Weights of a small transformer language model.
Size: 9 layers, width 640.
Architecture: biases, untied embeddings.
Training: 1769M tokens, 6749 steps.
Each number is 128 + 32 x the weight over its row's rms, rounded and kept within 0 to 255. Layers, rows and columns count from 0. Numbers have three digits each. The size before them is the row's rms in percent of the matrix's.

# gate: layer 3 MLP gate, 1472x640, rms 0.0496, rows 775-803, columns 480-639
# up: layer 3 MLP up, 1472x640, rms 0.0463, rows 775-802, columns 480-639
# down: layer 3 MLP down (transposed), 1472x640, rms 0.0481, rows 775-802, columns 480-639
gate775 101:156117129156131108137113100182134106177095172139121132044114121163119163131093164138051096158117043103121109101168124144117154151153153074160105141127136106171063132121110143135135092134157139170083091130104117105099166080155159108160120122157100113113145120065146156139160124135153134111088138101218171107159144149169108139129122157106065218143134094130156090153102092138104110147102135154076170136174108095156093030117052115095145154128176080165111096098137156141117141104158186
up775 104:164150140140091102069114192134065102087192115177072118099122151116193204182055128125135199087070131162155097125104131114150072120163132121116134043096104153105131140162145119099117138156104102124096093127126172191128183101150126119110135148138131082105132150138118110112135157108107100059131113091086142093153100150118126123094178122143065178088189149130083096183163169134130183183114160096124201119143075122144099138123108129143166086114089111188123107132075170205091145040163114
down775 103:155115213137105117175122121141116132142133162133068151203139153115074158159123154153126120137177094173135146148093100132117082124135095105172204156158076116136044143171101157105123102132153129121111117135151144148083157129100178081093116146156104144152163155159133179113114188095043138195114096137125127133135093159094198154115140181105077177123148130089141108102145134116113180178147069150118160160133082088158152049186128111119169106106174053140100141152159139136165163165119101
gate776 092:071117124119109085185159121133128178147064137126094153093132153131097163127176152194152102169148166067176091101146105173112115149086089113170114121121107144151122170154131145152155171200134124116123132085135126047135116118110093125125108110148135175142136140197200140097123153174164102155123119080128059126138188133134161145072126144072157114144105082129141112098187132136105169127182163020140172182158131144086158142132093122134173149103137117124042144135120147190152173133157140
up776 095:096106121110099165105075144096136090167202095121101114120099156106198198094104080122080120147083151033135173139174081166090125162121118178115149115095179098118116143156138132158199135134072169105120129110062134175139126090097119132132133087125155134122080155188134127121160070129133118086107172152079143101125129153161133128173121106159121185101120177114168113114137149111110133141088146123069111157141113149067058096166112138142177174154116158145122133096130177076116150158147089
down776 096:132163127148103175135120135136184171155186125146079135122162103109180148113122131130122130088163116152092070155101162073117078162172142116159064134169109116151085095181106147144076123146118103100163130134147200133156107157131139161140109139087129147111124140126072095186137133112143163074082117136192108121161093153168108129129165099132134124146134121154099135124112174138108107151147146155129103114111152112162136083151137124137154118138058115156122159129126129094089110120134144
gate777 104:090077119152129079108126106179108134146166144123140130115106160124155151152119117151140101091099083142151118158141148147102187197088149145160132121132134187160097105099124148131132155118123118102128099049143143171158158129138160137129162178110113113108148092126115122144160133110113114141097139120122126096114107172121108197107139126109165128117151081132084144155149117110084123126164150113122151146133116134125076106114085142139105129168146107122115122150158208167059155069127130
up777 099:180150154139154067157122135090161117178133085182116121173104104133106105136061061108105141095138117126159136092096097170148134140111206128102169081172140152100133185162135159051143103099107086157154086108157127146110108084079146188128081124124083130146128146124212155178122130106127153151176200172095122148138141097106116134091101063114166118122109162102082160124155193118130133092135133127109109110099077143073173119095111114077173162076127141189074172082139170171208123131121168
down777 100:173104127196128128125116093105111127154101027137155161104164133108122167172190098115137101146145049138146123145140147153111151068145147131095088127123155097127165127117142130142134126146144161121186196100054102161076135122147074148132074113116149094107173124165202134162117165177119181149092097121168174130103176093157138162097094067137150147060126146140074135140168117079130120096168172104091119178166116164121091098134080161179108071118161195091094149130116107119136143136106114
gate778 110:101134169147124145082134126129138130122065098161114144105120137129164176088077170142186131131161159131169068107137162138140136151096132131155075168104119139086138120062164145120096062108146140142075154057154103128132101103146117094179171143127120165098160151126131131151093161204126135146153128116135131077111148090133105102090111150171114086105123146099168146133133130091116152123142120208159159116073170134151166102195151113123188153105142112166127161112127106148106099152097188
up778 109:108125135141080101137125110123148165082094139189169135122107115132090161085093106148146103161158067095148124132106174101170056170144163113119160138113085135083101127128129180070162141120100107128128138134072119152119147128064140169101098127120086173133109128141115149135172152137080077074159137150110093111070125120165196118100146142101087124164103139158170084118104142137107133115220134083090095150135151139160092170109157095119061198098174151109123148150124094072175099202137123
down778 107:112139129134139048089071120196153118172078081121147143104116154153115133120126121113127115099114149152107107200160169104094109166149107131104169070179098087064118131155104149132134140106134124119103155160105160118086105137124132118110094130105067189113126117083102167088178109138075115112183154118110108078077126148163110170123188168066126143124134111102131089121127128124093177156084082130145155140087134134105117159098149087063135102204168145132139139142152141127151095066150108
gate779 093:095107101153147125097146153166115059096121087076135100107048100114098137146066118107086146098138086119137166144115111148120159185112157152121150145110108170126117105147185108150082176156117121098120140168118182127121184143133138093107160097137145156138141164121082116072161169143138108075102192070160107096143132112133139130131099039084123149205126145138123104126169128092115119158079128158078105074087152127155158161100110169094132116120100142169126153117099117081082169097131166
up779 093:131143142161155139130087155180123079139101150168181139130154112171133126144112195112073086141118075128160158137139153180063125148132119128122104119173145149147098082079127153115140111128145093148106129148084131092097163121112135157105111124059109135143075112148143133088102131157213135136078106110117127118089103122138062118118147079113131183129098133166070130132155156153151126161129128138117133128096158118142169048175176138104096134121137138110109085087134165095123166129166187
down779 091:095034068079148182154122133120135109141176107076154111118127153115139114118131117124101166118111193066176128095129147143170079141177152142128107118110108098113087146086115131151074170139098148143145171174159131136156131109151091121172150137113147154156129093152152132131114105131080143157104162115059131192162152142116142154085114100174145141125119139104104144110152143118138134124164134134155076131162155133167128140147134222169184165104161126183117167153114122138162123182084162
gate780 105:133151143131141065099104093088131161158159108064087142161110103172081137109108180130111114162150079128107130150134080128201082131128092117120137138177093114097108086107129118164127137134137089184119157115201117159157103110104137094112087135090104115136109103157129157104118130186090120091073103158156123106163150172153091168170075097138114154177147133101109118085099103145077115121140189170129126086114111139097156124164068071148106107093103150137138107063133121154151200137113127
up780 104:136120117110142169087132144138155139103133122104136046134173146098070128124134128118192142150138116156113146131095127112119160121059129152121074151167142109139116102178072187107075100105148142108177122167076103092143118092100176126154134142134112100078106200092148105137089087130100145165141132136112120097110174179208149166204108094148113138059110095173127151110139134158105125101130083125149146109083173096087160101144114178137188128091077129108144105149061110137111124156151136
down780 104:166118170178117102083105155115117068138162132164093153119098105142105056168068110153130077166100081119154059132157119086132118187129134162113174126152095117089195134070149147124151103110162123121142144119147141150104098142128147157090132131163136087129144112121123211081109144153129125098128149072141166106100093146132112134165144139104152140137138165096085072095135151147159134131091148176146171091190177176158078118141151059148103081139150167120134118138104082112177168138161119
gate781 098:093126108126120134089142128162155092105119119157116097122133127177088166115133173201182126145149146101123121113112130128172089133085244125100244052109124110063152141134101085150138050056080120120160147205070115141145129123164176042168115088090092128140165113105147083151150158080100118130163117155145128116103193095182111120133129134130186159159137123132125144093109153110087161101148132134160140091145129079148047134134130164141103150159129097147151113118105162096095114152126113
up781 098:116088125164109152133108157058120187147138131161112096092178128146112099135115146098150104190116123148110056186144064139074135116150148097163130109107107073118162176171106114132086148121139179150063147123120085142119154086113169113094086148146205154120098135167132134100150126126100107103100077136116108138177070116086114155146136165215107124152178145122053109067133079190147168168114149093128141101076145119159158136179112113090135138144096132122114117102136112114172058142077078
down781 100:163153137125112108155146063156106214119136057071109074101113150144136124169115216163155090103139163110097079212132100178186093146121162131114150195144108137157137078124172115156099130107109137105133081157163086194109110129093083103169159162145153106182172122162137096113156120106148157124123138073129137137136145131131165122128115140157136135131168115105118115125134134160056145092143121123118123139126216053147114118137121145112137105147139131154187081134100170102149134119164135
gate782 100:035180160168156146083137100141151095113123138096092126060136122120113163157139115132100082161147114094186055119129129128144107157142128160144147074144114095136115091047134132098162117135132078142139143170089109098094121112118124137169135079140107148107186098102091102157154122153118139131154109125157136128109145199106103115049123088145158114119098140121079175139104130156134195163091144123116092120124089094122166089116089119149128134102143125192090146136103192183093164180181116
up782 106:141104080095131180068055138139140105142120153056119144121169064144153112095189144094140164144113130142101162174129096097112050118150113114093102144070109120127136073125141134127184131081087151100120145122086148106100137085135143185126116122102155138129109119141126068112101139103133098121166105111037123116129090131138102130124083172133120144122173166200199113138151175146119096107101120109174098166184114140113116085186120099153087131171097084144124135197158138130126077044154155
down782 106:106067113128123103177073201103146155124162169090084096178140110174087100096102148133132115203140157129122173151144146145111119115150140094114138172140110133121095181136064168133124195139123155115103114126119146183141128095128095147105159121106135091149129130143110152160076124124096170136127097080113167157085092115204150159128122175075184113199162163170151139104141109079155133119108129068080161112112076125156154167128112102123116118121095132108172105139080116136148047108140136
gate783 094:112079099189104125135185186093089128119136211232118158142100122144155151167153129103141135148147091159092151173073149126129099134146135113098151137149077141080196097140128181138179076100148177104121192084161113144155141055201132147156140184083166109133150165129176116163146159139147134134134154100100128124139114163133123121166079156138111130118136091067115110067092120164105168140188150143109126173108166151068127110093135124149109145110152183146096126186121153197157113133108147
up783 092:081092126137183108135085164174069087175166151145066133115125086168181136188125108090078160119093047105138133137124156148149151114135076131125112116136149142167148074195116093195129161192106099136112124150088131129123157138189152118090155109094148106154120169131105126124077156093114120128168130109129154112116091062206102121154206094171157092151084163132099135123149153127169121137154120147102143105147156150125139073115156146086180114112130104159131122159081107131115152119111124
down783 092:156122145144068221142093094114134132161107122150153145183052165122132136135104077083135157086119146116111168147150111151075124078110139098140111130064145187089132099149122142135072079105144189207087094082129130093163055113086082121169099093101097144185114129133135099187149124168158132172116141086177073154131183151128085115089143139088134143123121133177111082183156168126072120143109143111101150157092210165200097120126123125179146156157104110152134095132143106156174131141099112
gate784 098:089162103153109120156107189240118141139114076147086119167121092131106123113149160159098073155104154148137134114142098133139056169083057163104104116114126113107146182168161157154137103100179148118123116111162131096155163155143163155117090095155123142115171139189133110148146174098177174171181186105145109075204147192137105170141133153152156112134113132136118138155161135147134141113056197131106115159090152145121137105151102115141133130060136148115092140106115077136147097153101140
up784 101:194160109128168139158145088149131141195153131150072164172091079112114131111135105156132142138178056164122106188125073160108133106136156145151076149176134096169162143120119138077135141155111133086176102164090129095126145131176166156078171136145165105104154179137163100148181126095181189155113129133144080154120089132140099107166128148126148108126149115099142130103074056094126153150106124130114078100102205078132178117142089097135089150142135163148135086095103117134107136126138098
down784 101:125130122119144132088122140195144085152137121140124158168138139173124160133127080157142140125122127110140134066153159145081110172111127150165118159186113140134119101099117119143130108097132147117157126128138099132126131159150170134064067153145112080118166097185097120144129133109140146094168143074164104142169118136151114155147104104116122098130138162094136195155113091165130163185094084168119151115106182070164093166178137092170143103166075135112164130114108144140086080069127131
gate785 097:071180136100109169087080168129096085110170090144148129164066092093135102167136058178121137102078178140232109162153124096097134052170094105110114158155100091154119061127162197187113135111155126107133144166162125118075136159125083096133137145122164114084136122086083123105110135171113121117180161091180103129177139192062060124168079150078082109158176100126111143107103111075126120106149175071151094140101151102093103117172100167117135114070143092163167180163128129135117186138162100
up785 099:145100103166110138156176159155120138127099108115148118114118145158095147119120107127105165124119106151222146067158141120158101105107109171112121142114143145116082078108144126182196158136182185141116141122013085117122094173146117147163118132141088113140167061110151182120105170161144150131147082084168139130125136132087137154077105164135134139097165127162090121082092090122192104175117107161144146164097148161152089186135075122094130106043113166125095144125114208086118160169097122
down785 100:098113101154096181105139170110064102094089103144136077077153125081090165169110194210121136149057175143155131172105093179099147129134080097103105106163090145177113103119182129132127139143116136057112159140090155134087148122178151098111131141098156142119122079101136146164132133131138174113120108162135123158145121164085182119135122076128135141103088138132080166150162127066073145139130100108162081142134096115183093159202130151124133175070113139111118156125183141161156039128142133
gate786 095:172154093087158163120126085170094192164128024138142125101122189154112104192151149119076142147047141091149185115129086188113095096067140152147123100192181170134108132114116087122168142173133115096092133127114167112181141107156110090119101082086144119160105099127100138100128131134182117138150091141090108159158147204121152215152160104146163101137121139110107147073135151081147117068132147139181141139139185094091087158139111118096153114093151125117115116170113196137110115076132098
up786 099:105148113161094181123122133134078092101115130143155117125161152071103122124100151180132132121109076136208134131095130112148147094115110155123173085140128142135146100205144144124155112083170098164157080147137109138119124087115092133093164179183150078051140127070100119100140071085161115120143180180168166067170161187157094158123105140124106138173128140101117101161138127141165098109168130057151161067180098126154020097122087126078149091082116158120125094094185177117149122150095125
down786 097:211111124128154088084096092128049116126121081136178119115123114191142153121117119132053090168099136114165108103119088118149113163083115122131113099113124097097122094096162063158132157187209131132080182166132104124191196125107165133129045141136187142162070106077139103149113111142165139153107112109110097184123119154110135156144129105138133097150105110151115109159149178070092179108102122126201161134111137078161137142129061194129115146086109118125115147126135122139139133132101076
gate787 101:069199143134157177074109138141058134134151139141133116198107078064053168171113117178087122134112189121125117113090110138179177096129160140078109109203112092102108073132164134139147131139101084166107097160112117162102153163079095072110169132095117050103075163084098159124086190140156119111124101133122109131119156158103096166148101121171166132171103090142094116076160130172175145121134128099112144096147131162121132148121123083083162099115119183085030171146128134124136140162091116
up787 105:085099106122060076128040107052176114101083127134142124141147127158175133130158097096127121196160157103149143082165202096063150122080095153135072113133058130179147153175104105108073125111180152125166164160129097122148127207101125109131121147176120172131126104174105121147135095168129113165105150172146104106115119113164116119080141147195134103125078192068106152126112097159184183136133122163159130137144130183050162139148139153148148132108128116089133038165157117150146054148151158
down787 103:106131087110140093137112131143151189104118143157193149105125134142087128140166149114155140169126162167098141165179149112097117071185136086138169081157077180144116172115136175137075131190126146202097113121131085073101117182136163083112163116081109156194115187137200114214154185079117145149119080135147143162152176179124136119125160097070151148133177160141132160183123093085139152134079149183124085108128101110136137067102107053120088094126172111124133133115107205167124146116129164
gate788 101:199119111101140184111124175145111182174132165191065170148206090115176145081126172169171154121081112108198136131163162150110169127191166143176178142117113165140140094154110148158057134130136077134081162124150136099120113114116200137144169142136143178031134127111206105150189136106185093116150159105137041106144157159174130103180102205141108152143130095147148144172154173181103185180080138147155142095157115160105158085220138115125168126126104140104067121139143167164107142159191110
up788 105:083109100178132087122124094131140090095099204107166160111126104113108135114126096136047043210137133111134092132164154130130140142105173044077119141179127090163077116089125122138102090103153134127060216106076161132103128101121108164164142135136142100130120063136121142100055156144135045069120140158127144130138139076149066182162115124136161136113071062150090096113099087105136162085191107115111135123121101106152146162128099164102111097132153094125095169175129116144107228139182108
down788 104:092168089080154085152170101142177072125091110078092189050120142134052125173160165097094128155191131115168137096184115103132120168077116096070143090133163085138148190175105052095137140128129064131156169158184221118146132120137083135152149106082107148120108141171137152099094182135144070147155153168117145111135098131135070155093129172119070179115143177126154121047118096137114112086134149146104151114065131115138133111096117141114106130102119176101143129084209130124148131226155154
gate789 093:140180122128121111097142118114160105126181116143127138095121119110122222151148175111134121151159120060107107082118175150135106140098141071110120132123088165140154104141121123147090128101102126084140136145095173146125086149141186133131140113098126179080129172088096111105104138136144127115136101135154067118140184082160133084084134146154077170188110124114076081112094144178121103103155170166150131134090110136183127127111141146124104173119109206059121146157142113129155080094161143
up789 091:121138090096151169113171162084125105100131141118132106191174121111112136165112161125162148138186142095113155110078172122106149157174167136066083139090067140089158169138132082172108123168143162120089133082117120091150165149089151117098156164130134085082101080116132156107132164134126092115138096134100118175127126080074156099158159136161147149076106159182132122159123156147173164079157174099168150116158144134181140169111077164164117172093140082082134094152127192128107145122174125
down789 093:185141154144162109140129108130115166129113176120111129134131128162113189178117144086118180089167170099158098190093041137149140110119134115162140158130149069126162136108060157114125160136114140133103120116134131141135178094163077108162145104117123153146118129102120096123103197115106050095136108170143088075152094152151065145120067090150153088117183105073145109148129174164141104185114163074114104157175159119115151132100176077148110136117127156128165112082135121105129176099139107
gate790 097:115126147087101170150142174067163105100191157156099114098171083176151154165132082104122159143134078149182117146103089158089145153130138147178110128124157100165171166077121174179127099076195101100119149141109113147083124183104160082129126151185140142088135094079112111198142184193132190185153148119156136091182097110134111107148148122172104120135160138113176095086130152152164095132115164089149083098123150164132126106112112098083127152135068170147171100103173131163129062157176084
up790 096:134183150130097106168143102108113099092186157118151163186124137163169125128192094107119096179068158060103170151137161135113069130109104158100118184135079157172113127159111188175173160188143135160070102121106151098128166091162128130158131149082131138137098197084141167051174100119151128127147120203115137096121043022154085103069110090148126149132153148163137134162139113125091163162096105068120089111113139092151111110124121130164114168107157073130092154088127110141101170116117078
down790 096:173125153107200137092084163113115169141104144138175160114093142142125119094146206113129131147159106092106169111145150124173167163162097073141057108121145108124120146174211114142086120114119063193036164123168151140133093097094088127134115116094177105139149117137175094117120088050116118092155091123113092147085128169177121177087168108123090126115162205154123136155114116069154137122133107148177174151144155088159101129117106125119094112131128119136145140117135131127166195159122115
gate791 093:137178109100111158143086092163154050133144138123102151126150169077138099167163133162107129121104122151129164167196132118097090096076114157110171092136103104134117091115151105136096110061109025144111095140142114074129129110113130131102159144174126089123127116147161161146136224160079142117112153164154083126129115144128077153114065161168157101088082130159158147120152149158122143108151141083052195141087113158168102076147118099096095110101166050176070140086127205169076135140186093
up791 096:148173131152120054120100156135147218120129126151096120086094171130133088195132088137130179176128139091208116052104138159171168118128120123133134209080134167079080172147133087141110130102142159112098103079146136166145103072148134147195153118109133114116175114079156188153126070143092129128083105106112171118092122179127134106139133171131055103096120183142167085160127092072059138124047130120104122147098116145139142121136129122132109143109123107097079099069160179079111185193143094
down791 095:133146114053192070130136118115149079155104156105171119105096096139102136120151153119144110084092128119172064061106195079119129116139105142132136110144126155121127102190131151079135064098163143116151095155131184132094127104142187121114035179106121113100147133108129153127148144133140118133100153085117125105075119184132158097154117141116108154099135115097132054164139162088138152112148152149196134081178147161092185110129145099098129175159127139186115113189108112153165102104136098
gate792 102:167182100092111139118144156162129110091160176176119176186152108148150170149103152108100103138083110163155107130149122162128153124129103162130090103138105176149157077177144078074103148116191081143174111119124105128143124137101152110149089138139091146091157105099075172150115159149125135133136121087179090140154167179113082161118076106157103150115140131117158159135111089170108147138080088168096090079163122115135121093093130134098131112132079125159111153174136155189163129118144121
up792 105:150143151106103143121046106122105121064146139077162129126106108144116175151133107171167105123149129112129129143154125117095102123136150111125120118216114149106154086102114088097086093115131140158134112177168166137146094149086095182065111097139099144167112154089152095099138094066133108138139159194147097156122156100147100088139140140173121108149163133134113174121131105166110097137121125023184192149071184101125103087126128168139091143186156123112068073109100104127139096093131076
down792 102:169147157136103081154083128215145129136111137091103105135146165162143140211155092138093121106143078135127159154124069201126127166086109144108126105178149150064122140149077104171149120115150110115172111160138142155075088168113072096163085171128102100138133148080169139143105106089201158174149072122168118175105123165140118160173147104116155122106139199106211078149112111142121143131176118090081149124079138113186180082104117124142043102144152078086133080121094100091140145080142162
gate793 105:057126105140079080135190146123136162104121102104118138142139099180159156115134113154157120130169139130069096137131164147150152150041165134100123168127207149157147088134136188120137081182154125129159129122115115150154109130108121084116126144105151131176105142107168115121131134139167165138132150105113157107069094208161104112125149114178137114081138096095151150150130118183149153142131146131100212157152112096133126092186131051058124155156130138076116059169160170126136144139075126
up793 104:079138136152148102089160103157159142113160127108169130149115094079160159133138113124116096156206143104141106146133152189094116131127115089118169144088069126086163093104116110126162180151067143162093163132141132115152158112131153078124156103163155137164096113153072122141149147095149146140168138146128148160170128088138082157099138109101097198155098125124069081113094124116178135066110116118144075164117130167146104095077120172096119133118109098108146179170127113218123143109173132
down793 103:085103194148120113148132138146153127124121142128136081076146129114127119155130088138166074175179053130141158170090188189117112119111114185167104086141151114205081100073119145150125094158134143101137098171144088110155089143122097147139104106166176126130046149111140158065102098174089145159130126168135124082114141119102112164146114102156122129069153131164154118167120168164188124133051100126156170151121097148157127117124117155136138196092155088050151109172096126132144144109139144
gate794 105:134185111115138106133141124142095169155112137111124118065154111157144167113074100172073094105125152124129115161159128126162085137132141140172146140145146091175137045144102155107164102127134110119104120116155152179102073128130112041157153104104107135086139093127074098104098135127115132140134096106096128117168073127128083137144175098128116131160110156019158161133086095129148136089099037163144142071185125123099126050158120114138086089124094124169088153117144113132108153109123131
up794 102:166211122132141129168099070106121182138200109167167148134169097129106145137148119083100117176148141132138116112128099115112152164099086139079122064151193114151103184148085128096135134108168131136150123097213156149118105138134141153076155163128120088131137093099087164151131090158162102120122160141127121147149170097138121138152112106126116164129101118124135138139175180129105127130200138112112089143151128124108110090138130164096110134145176086140127137071124162198107092084059088
down794 102:155076158100119109117104156107162109169150150103105133133166159110075152114166121064172111162114071178166138121115088161071095093131123144164154152136112141120136152141107136098150156218138086143117097118111114110147098112190157088087128147127100084146173164145144113151122132064191147094115127087070132098135146140180105092090169184145165132102130141132096152141123108151186098178155209089088089097118094158138102101132151097168151170043116168104171092109124110128136095066121113
gate795 100:116172185099129134150161108110079089119120112120106100135088168146166181155118134079110099194119113143129112197158158089193099164105137109133096064160144126172215164083163071171138149169068096180127173114150131111183077090130088121071075132138095138137214100121096138130178158130123130133130131142076137139118110121190163146156127102116074138165167151124081054079157119130103127129199135153056164158119122072121112086135079077155182136107118130131095189139120107158136220174133141
up795 099:140081116088046131093137128110192171161167158129125086124116138089131150087107132170127100123161087194059103125167153127160143089120136141099109077170096133114113124151163128141127106136115150143113107163148134134157111163174100103155053147041108083141162151142074188147075181159097112168120052102046203115136056148178098111136126090069141152169124106129118098106145170066078087137117117146105124142138139130121166179084144140188133144133193085153175153146148134129139140099093080
down795 101:146104160083098156103119137172163147136110122174130114144073122093139089088093170141118092106134103194122149105142133116128048053130145126098091127111098088169085097171083169095119114095106083157093125094073118086158136113129150119139165200131129129119103197103097097211097085084108157084092155101094046139141147153172148131060149148095143141107132141105147080163147114107159138069086191120162071064186150115126169098122122188087186123137139063133099129133109114139153155116151140
gate796 095:153124096126128115074200116184102119068163147164149121111126086105186126154121136125099153164114179148153151118096160145147128178129169132219156119163088154128146142155102168119176129146170094112107193122103123135084124092083127104129112140146118130153139142127173046123107125146138084182151160112154146067153131153135047151161095160111112155125198127115086112082083115132121100149128159157114073116124170115103131136204094136059135134101111173078080114080207117106081086148113098
up796 100:071123141158125074161105132119132131141122108154173174134165174203147099153133094132129168087146099105172135087096118131089067116147131115102114100102119149161161088111146152189105125154130095153140092159179098112118124150133133110141144117168185136115125152061152076146202152141106139127133107163150070088126143136087082075150104179106117184159168111122137157102108134160094116060138121147123121097110145104146091153111162112111086110104187130173113176101191140199128085124067144
down796 100:126171082076196055137135180101110140133128160187118129085134133068124149118152143137123092082106149110161195101054130063110126147175129110127146127215154130080157127123076125135162217187103086129133117157144134119121148147117186095091161056142150143095118117124114145105119169167160093181148174140188083158149140100090116059150137195128117132148153195122095106182165126155105147086137130146120142079100169167080097146168139106172112161143132126159099174096161124180096082158056108
gate797 098:150135164156166131115111129054092141163134162088141133098113140134169131162116134160140148175112122148109141128146111168172143243112156143134126137144191098097136078102165148082146174120115150138109172118073113169187085132106147097152118173079195154091118103133140143128124208092113206082137158116158150155114147119089114164096104150073090134133101154127132127031127157161161148094205124125151102129156096104135122145117113125119173128175128109129164126135151138154174109116085065
up797 101:176132078140147112086151171174110137147092153183077177138108110095153099125118130177150126109155101092144134132118157116132155122163125120098127038129134185125128163101168114119129053120149121091127123118150103168114113170083136188143091157083115147111159113093098110119136094103125116180166126187149108153124139157088074141177144157139127077099066115144084122169127182150093071144101193090117158165069079142074094110108126100144173140126138143138202170133102136108109173067119139
down797 101:130163126101177179146123123118056184120103127107088103137128122100126106133073135147117131109143120091122186151101106135139128115101143122114166106197140172113136082116150125151113114091158144118146080153175164181124131117040099207168090183098100103106086097195175169148176157065127074161112114050076104157103136146084188136104121130151123156148080098124153152170117216060132149134128174135180127123139082152109101129145120153107095153170129157111175081129148114110152087156097136
gate798 108:159136170199156152132105080205130090078146125114131053069108175064157110115078122126154121131090138115138090132095149115124188118077100127131128107089069119097107114064124091163139137166169142149115171077171174134111140163104136110175108140116127201105167121122099120152143145132100151143176103110104122090138093158234178121189133117145136154069151140087144140143121056116116134127118155078062124053116145152136099150140062136144113150154126146200140150102156165157062119116113121
up798 101:141154167066192184088179076076108110104068128168120167102183166171160088117229150114109103178141148184131104104122111143098112115073137123159139154171111096145084134130068162144093146157146116190123175067135114104201167132143131103152107172111157138177106166121118083168120089114128125131067096126124193137174152120067126140146122164152148155150140101191126171104175074113135155117089139108135128078111169170084121109121127109197086109139117169114116083093146146138188148107126153
down798 103:120144191151152178131111137164130150128095144086105118104102113114122093185133102079135112138083049088125169157124111150112159134145202141041090119126166199162122105113182156160117137137087111126106113164222064164127181118137128119113109159102095126163135132153159148179102203096053111037200144135077169129160101086179182156138146156106120164160134172179131109184100142123134114144181144120084140168113155112117144176062198159103116135141090113123131172121135071102099175117093109
gate799 102:169148142115099132087136095146095086156152076057166137086121141157180183133149104100169145147161118100138164149169062107112140132125134131150161114187083112137171088120182120144101118139178122160172127124134101028121159102121143149129160132123137180103128107143133090160139119129096110124097104143134121150139140123108175091133093131150151072106141103136137113134151155138133161204131084087135130144103150106066135174181157112117099081157168122169114094155112090179087115139133094
up799 102:144129087113142147067193113170159133170133145111073146147163113092158119116104148142156119119176074122132129129147171082161146154115116090158098112151126126066124114141123122138109188147071098161058144108138191083160093151123111110105072138145125134145130124157052103094147107119137139156097132132131187184097117144183119118130096128125133120098169122132072077119114160074038132047059145121140124113127078166131161134161168112139151170123135105135125187118102126151112104144152159
down799 102:093154114075120124095143150196105044159137136131151155089127118137185129131139119231130150122024084179120081108146176152071115132186186137119121159136145210155144080103088160125119161101141139086042128125088141143115131136112107145132108105164121190094139119125159153062093167121121110175169130138131104130081153114120140135169159112156130148167036146074108062187155121100077126101114089137120140153101118164164082120109034147109119106154131150106117132043146149092095136129162124
gate800 097:106128091135167150088110107111145074086081155124127116122178120163179100139121168184125097140101219137123147095179157184130147174161129146199192129078159152168095121112131157116093053016194167127096161082125080134099140160071105124207090127102131174111158119137148127153133136150149124142209131126132088108085194191183145115071076148070113172104149113104137159162101127111099159118121109150154114108141134151119155134166111141106131156084147111079166088161132103108141102058128095
up800 101:103086123146155151096121175195081164123132114157178135112151126124144127121057133091116148120146139220072131075129126109072105077070142126119118162121121107054139126109142178154165131137142123135095164145128158185125120112104130124121116121091072101114146127092124090136101058081203104117105152171123082161123186104116106155163116110146132132120116100162117166133128096173111078140089089168134160145167173113074107102120125123130126196117127066147141133085124160100143137170118155
down800 102:122104181096161117130113149092164127111109088102137113104110115141076162048143147101165094118150146143128188137127092068164159108157104113146150143146115134139114112130146162111119148127059065199137111086152102101139096083172121120109137121162121070159142070176149063120159129157059120103147091200136128148179159123056175156117158041145149122097147143126144133108144175143171130090158166138151112162159152068134116168077184090129141169133103135160089150139186127129143152159120091
gate801 096:093176194117127098123042131139150140104219080112090143059113158134115133177104120147131105176178165137081069132101154115089064142105137088144161122143138152127144160147120072142089147125130122110098150193152084115086117176133136102150139084069162179099117153144123130129111098102164100160116082136169128181101168157152124151171110103133141135138114108209119111164130146097150164160120098089173145101147104162124183130166166035099130123074186139142134154072120081173138118152093090
up801 098:189147186171153108114119142153107183130126114189159179146059084099149116117129147099103154160115143168095115096133164123055137160178188147087193152133069132130095155130142154143028101187154125131065118108151149107112103072115100103122126191097100143151103143135145146126120143138149141118130058117077155105184155107138149148128114083201117132127139085112039129078107179154145181066089139087060150139184159142101144149144125091142140044125121121105118090131111188132080098146097117
down801 096:119139135104154146153090107140114109161145171167156084164139139126173136185114074167155092114134112137152198143096144107163146087106152061086089180075154155094106158133124095166112107094142082119071153173101071116104117095073131097117130123156166164131142159155157145096084160091135105164134134196122120140072140140143128131133099117147118064127107163077132132153143069118059166118190115134107102153116071100152144211100120190119082116101124152087080113087104095089107149124103182
gate802 099:166141124135207138134119112110131119099126032121168109164082085149090114187138174135150125163118179079096110115122117129204055099143166141099128126141094103116157085163122205162147137091062125145131170071167088111127152080128050081084088146132132025105150065125157133128131146147124117095100113158175117161137182201090086086115052118148162117124123070127085091104166130154178151158095087149152079125105153124118215089174143128148171095135133107134062132159110104150116165167151138
up802 105:166103094138129137097106087138177112147085090073174154083108129160139180123040191086091111145095111095132128117146122095097089114110149121150049090175118130081158114125212133080117105169104109185123136168156092121092085072096145128153135128101116160123116115111126118129127187104093150121128123128157157133104104180141096113119143164196145144129128154096143096107101119131135150175084042128168121110139165123136130110164163047220084155157143174130108094128164154145092131148114153
down802 104:126102152107154139126148096151165095182115128148092118149149095179105114129153174145073145103117131164097148174133135125134053114119131115158092154099128107129067149131136145151174115082138165186117107124108104114161124143115076140115141116061144171174127151097167176128190126115138112156139137172121117153102109094116148153178120088133147120157078078146096135145146134128102098163148077147117073099093135152099201077150119111071088103135102122129099136118149162103164185171147164
gate803 095:167154151102141106132130145120056106109089162130107199097152070124144153133149103109107143120128098062132110117139193145166078143126071153130161139150117067161148105147119137108161153110077066105153139135156180087128113070139058071123099175096146091105155167143109114132176170164120115091126066117146117117137131185154097098136091095143110114139121089119086113095224171148169144094091136169136110118120079096173129109150092136117113121125140161131109130121163121098139134110071131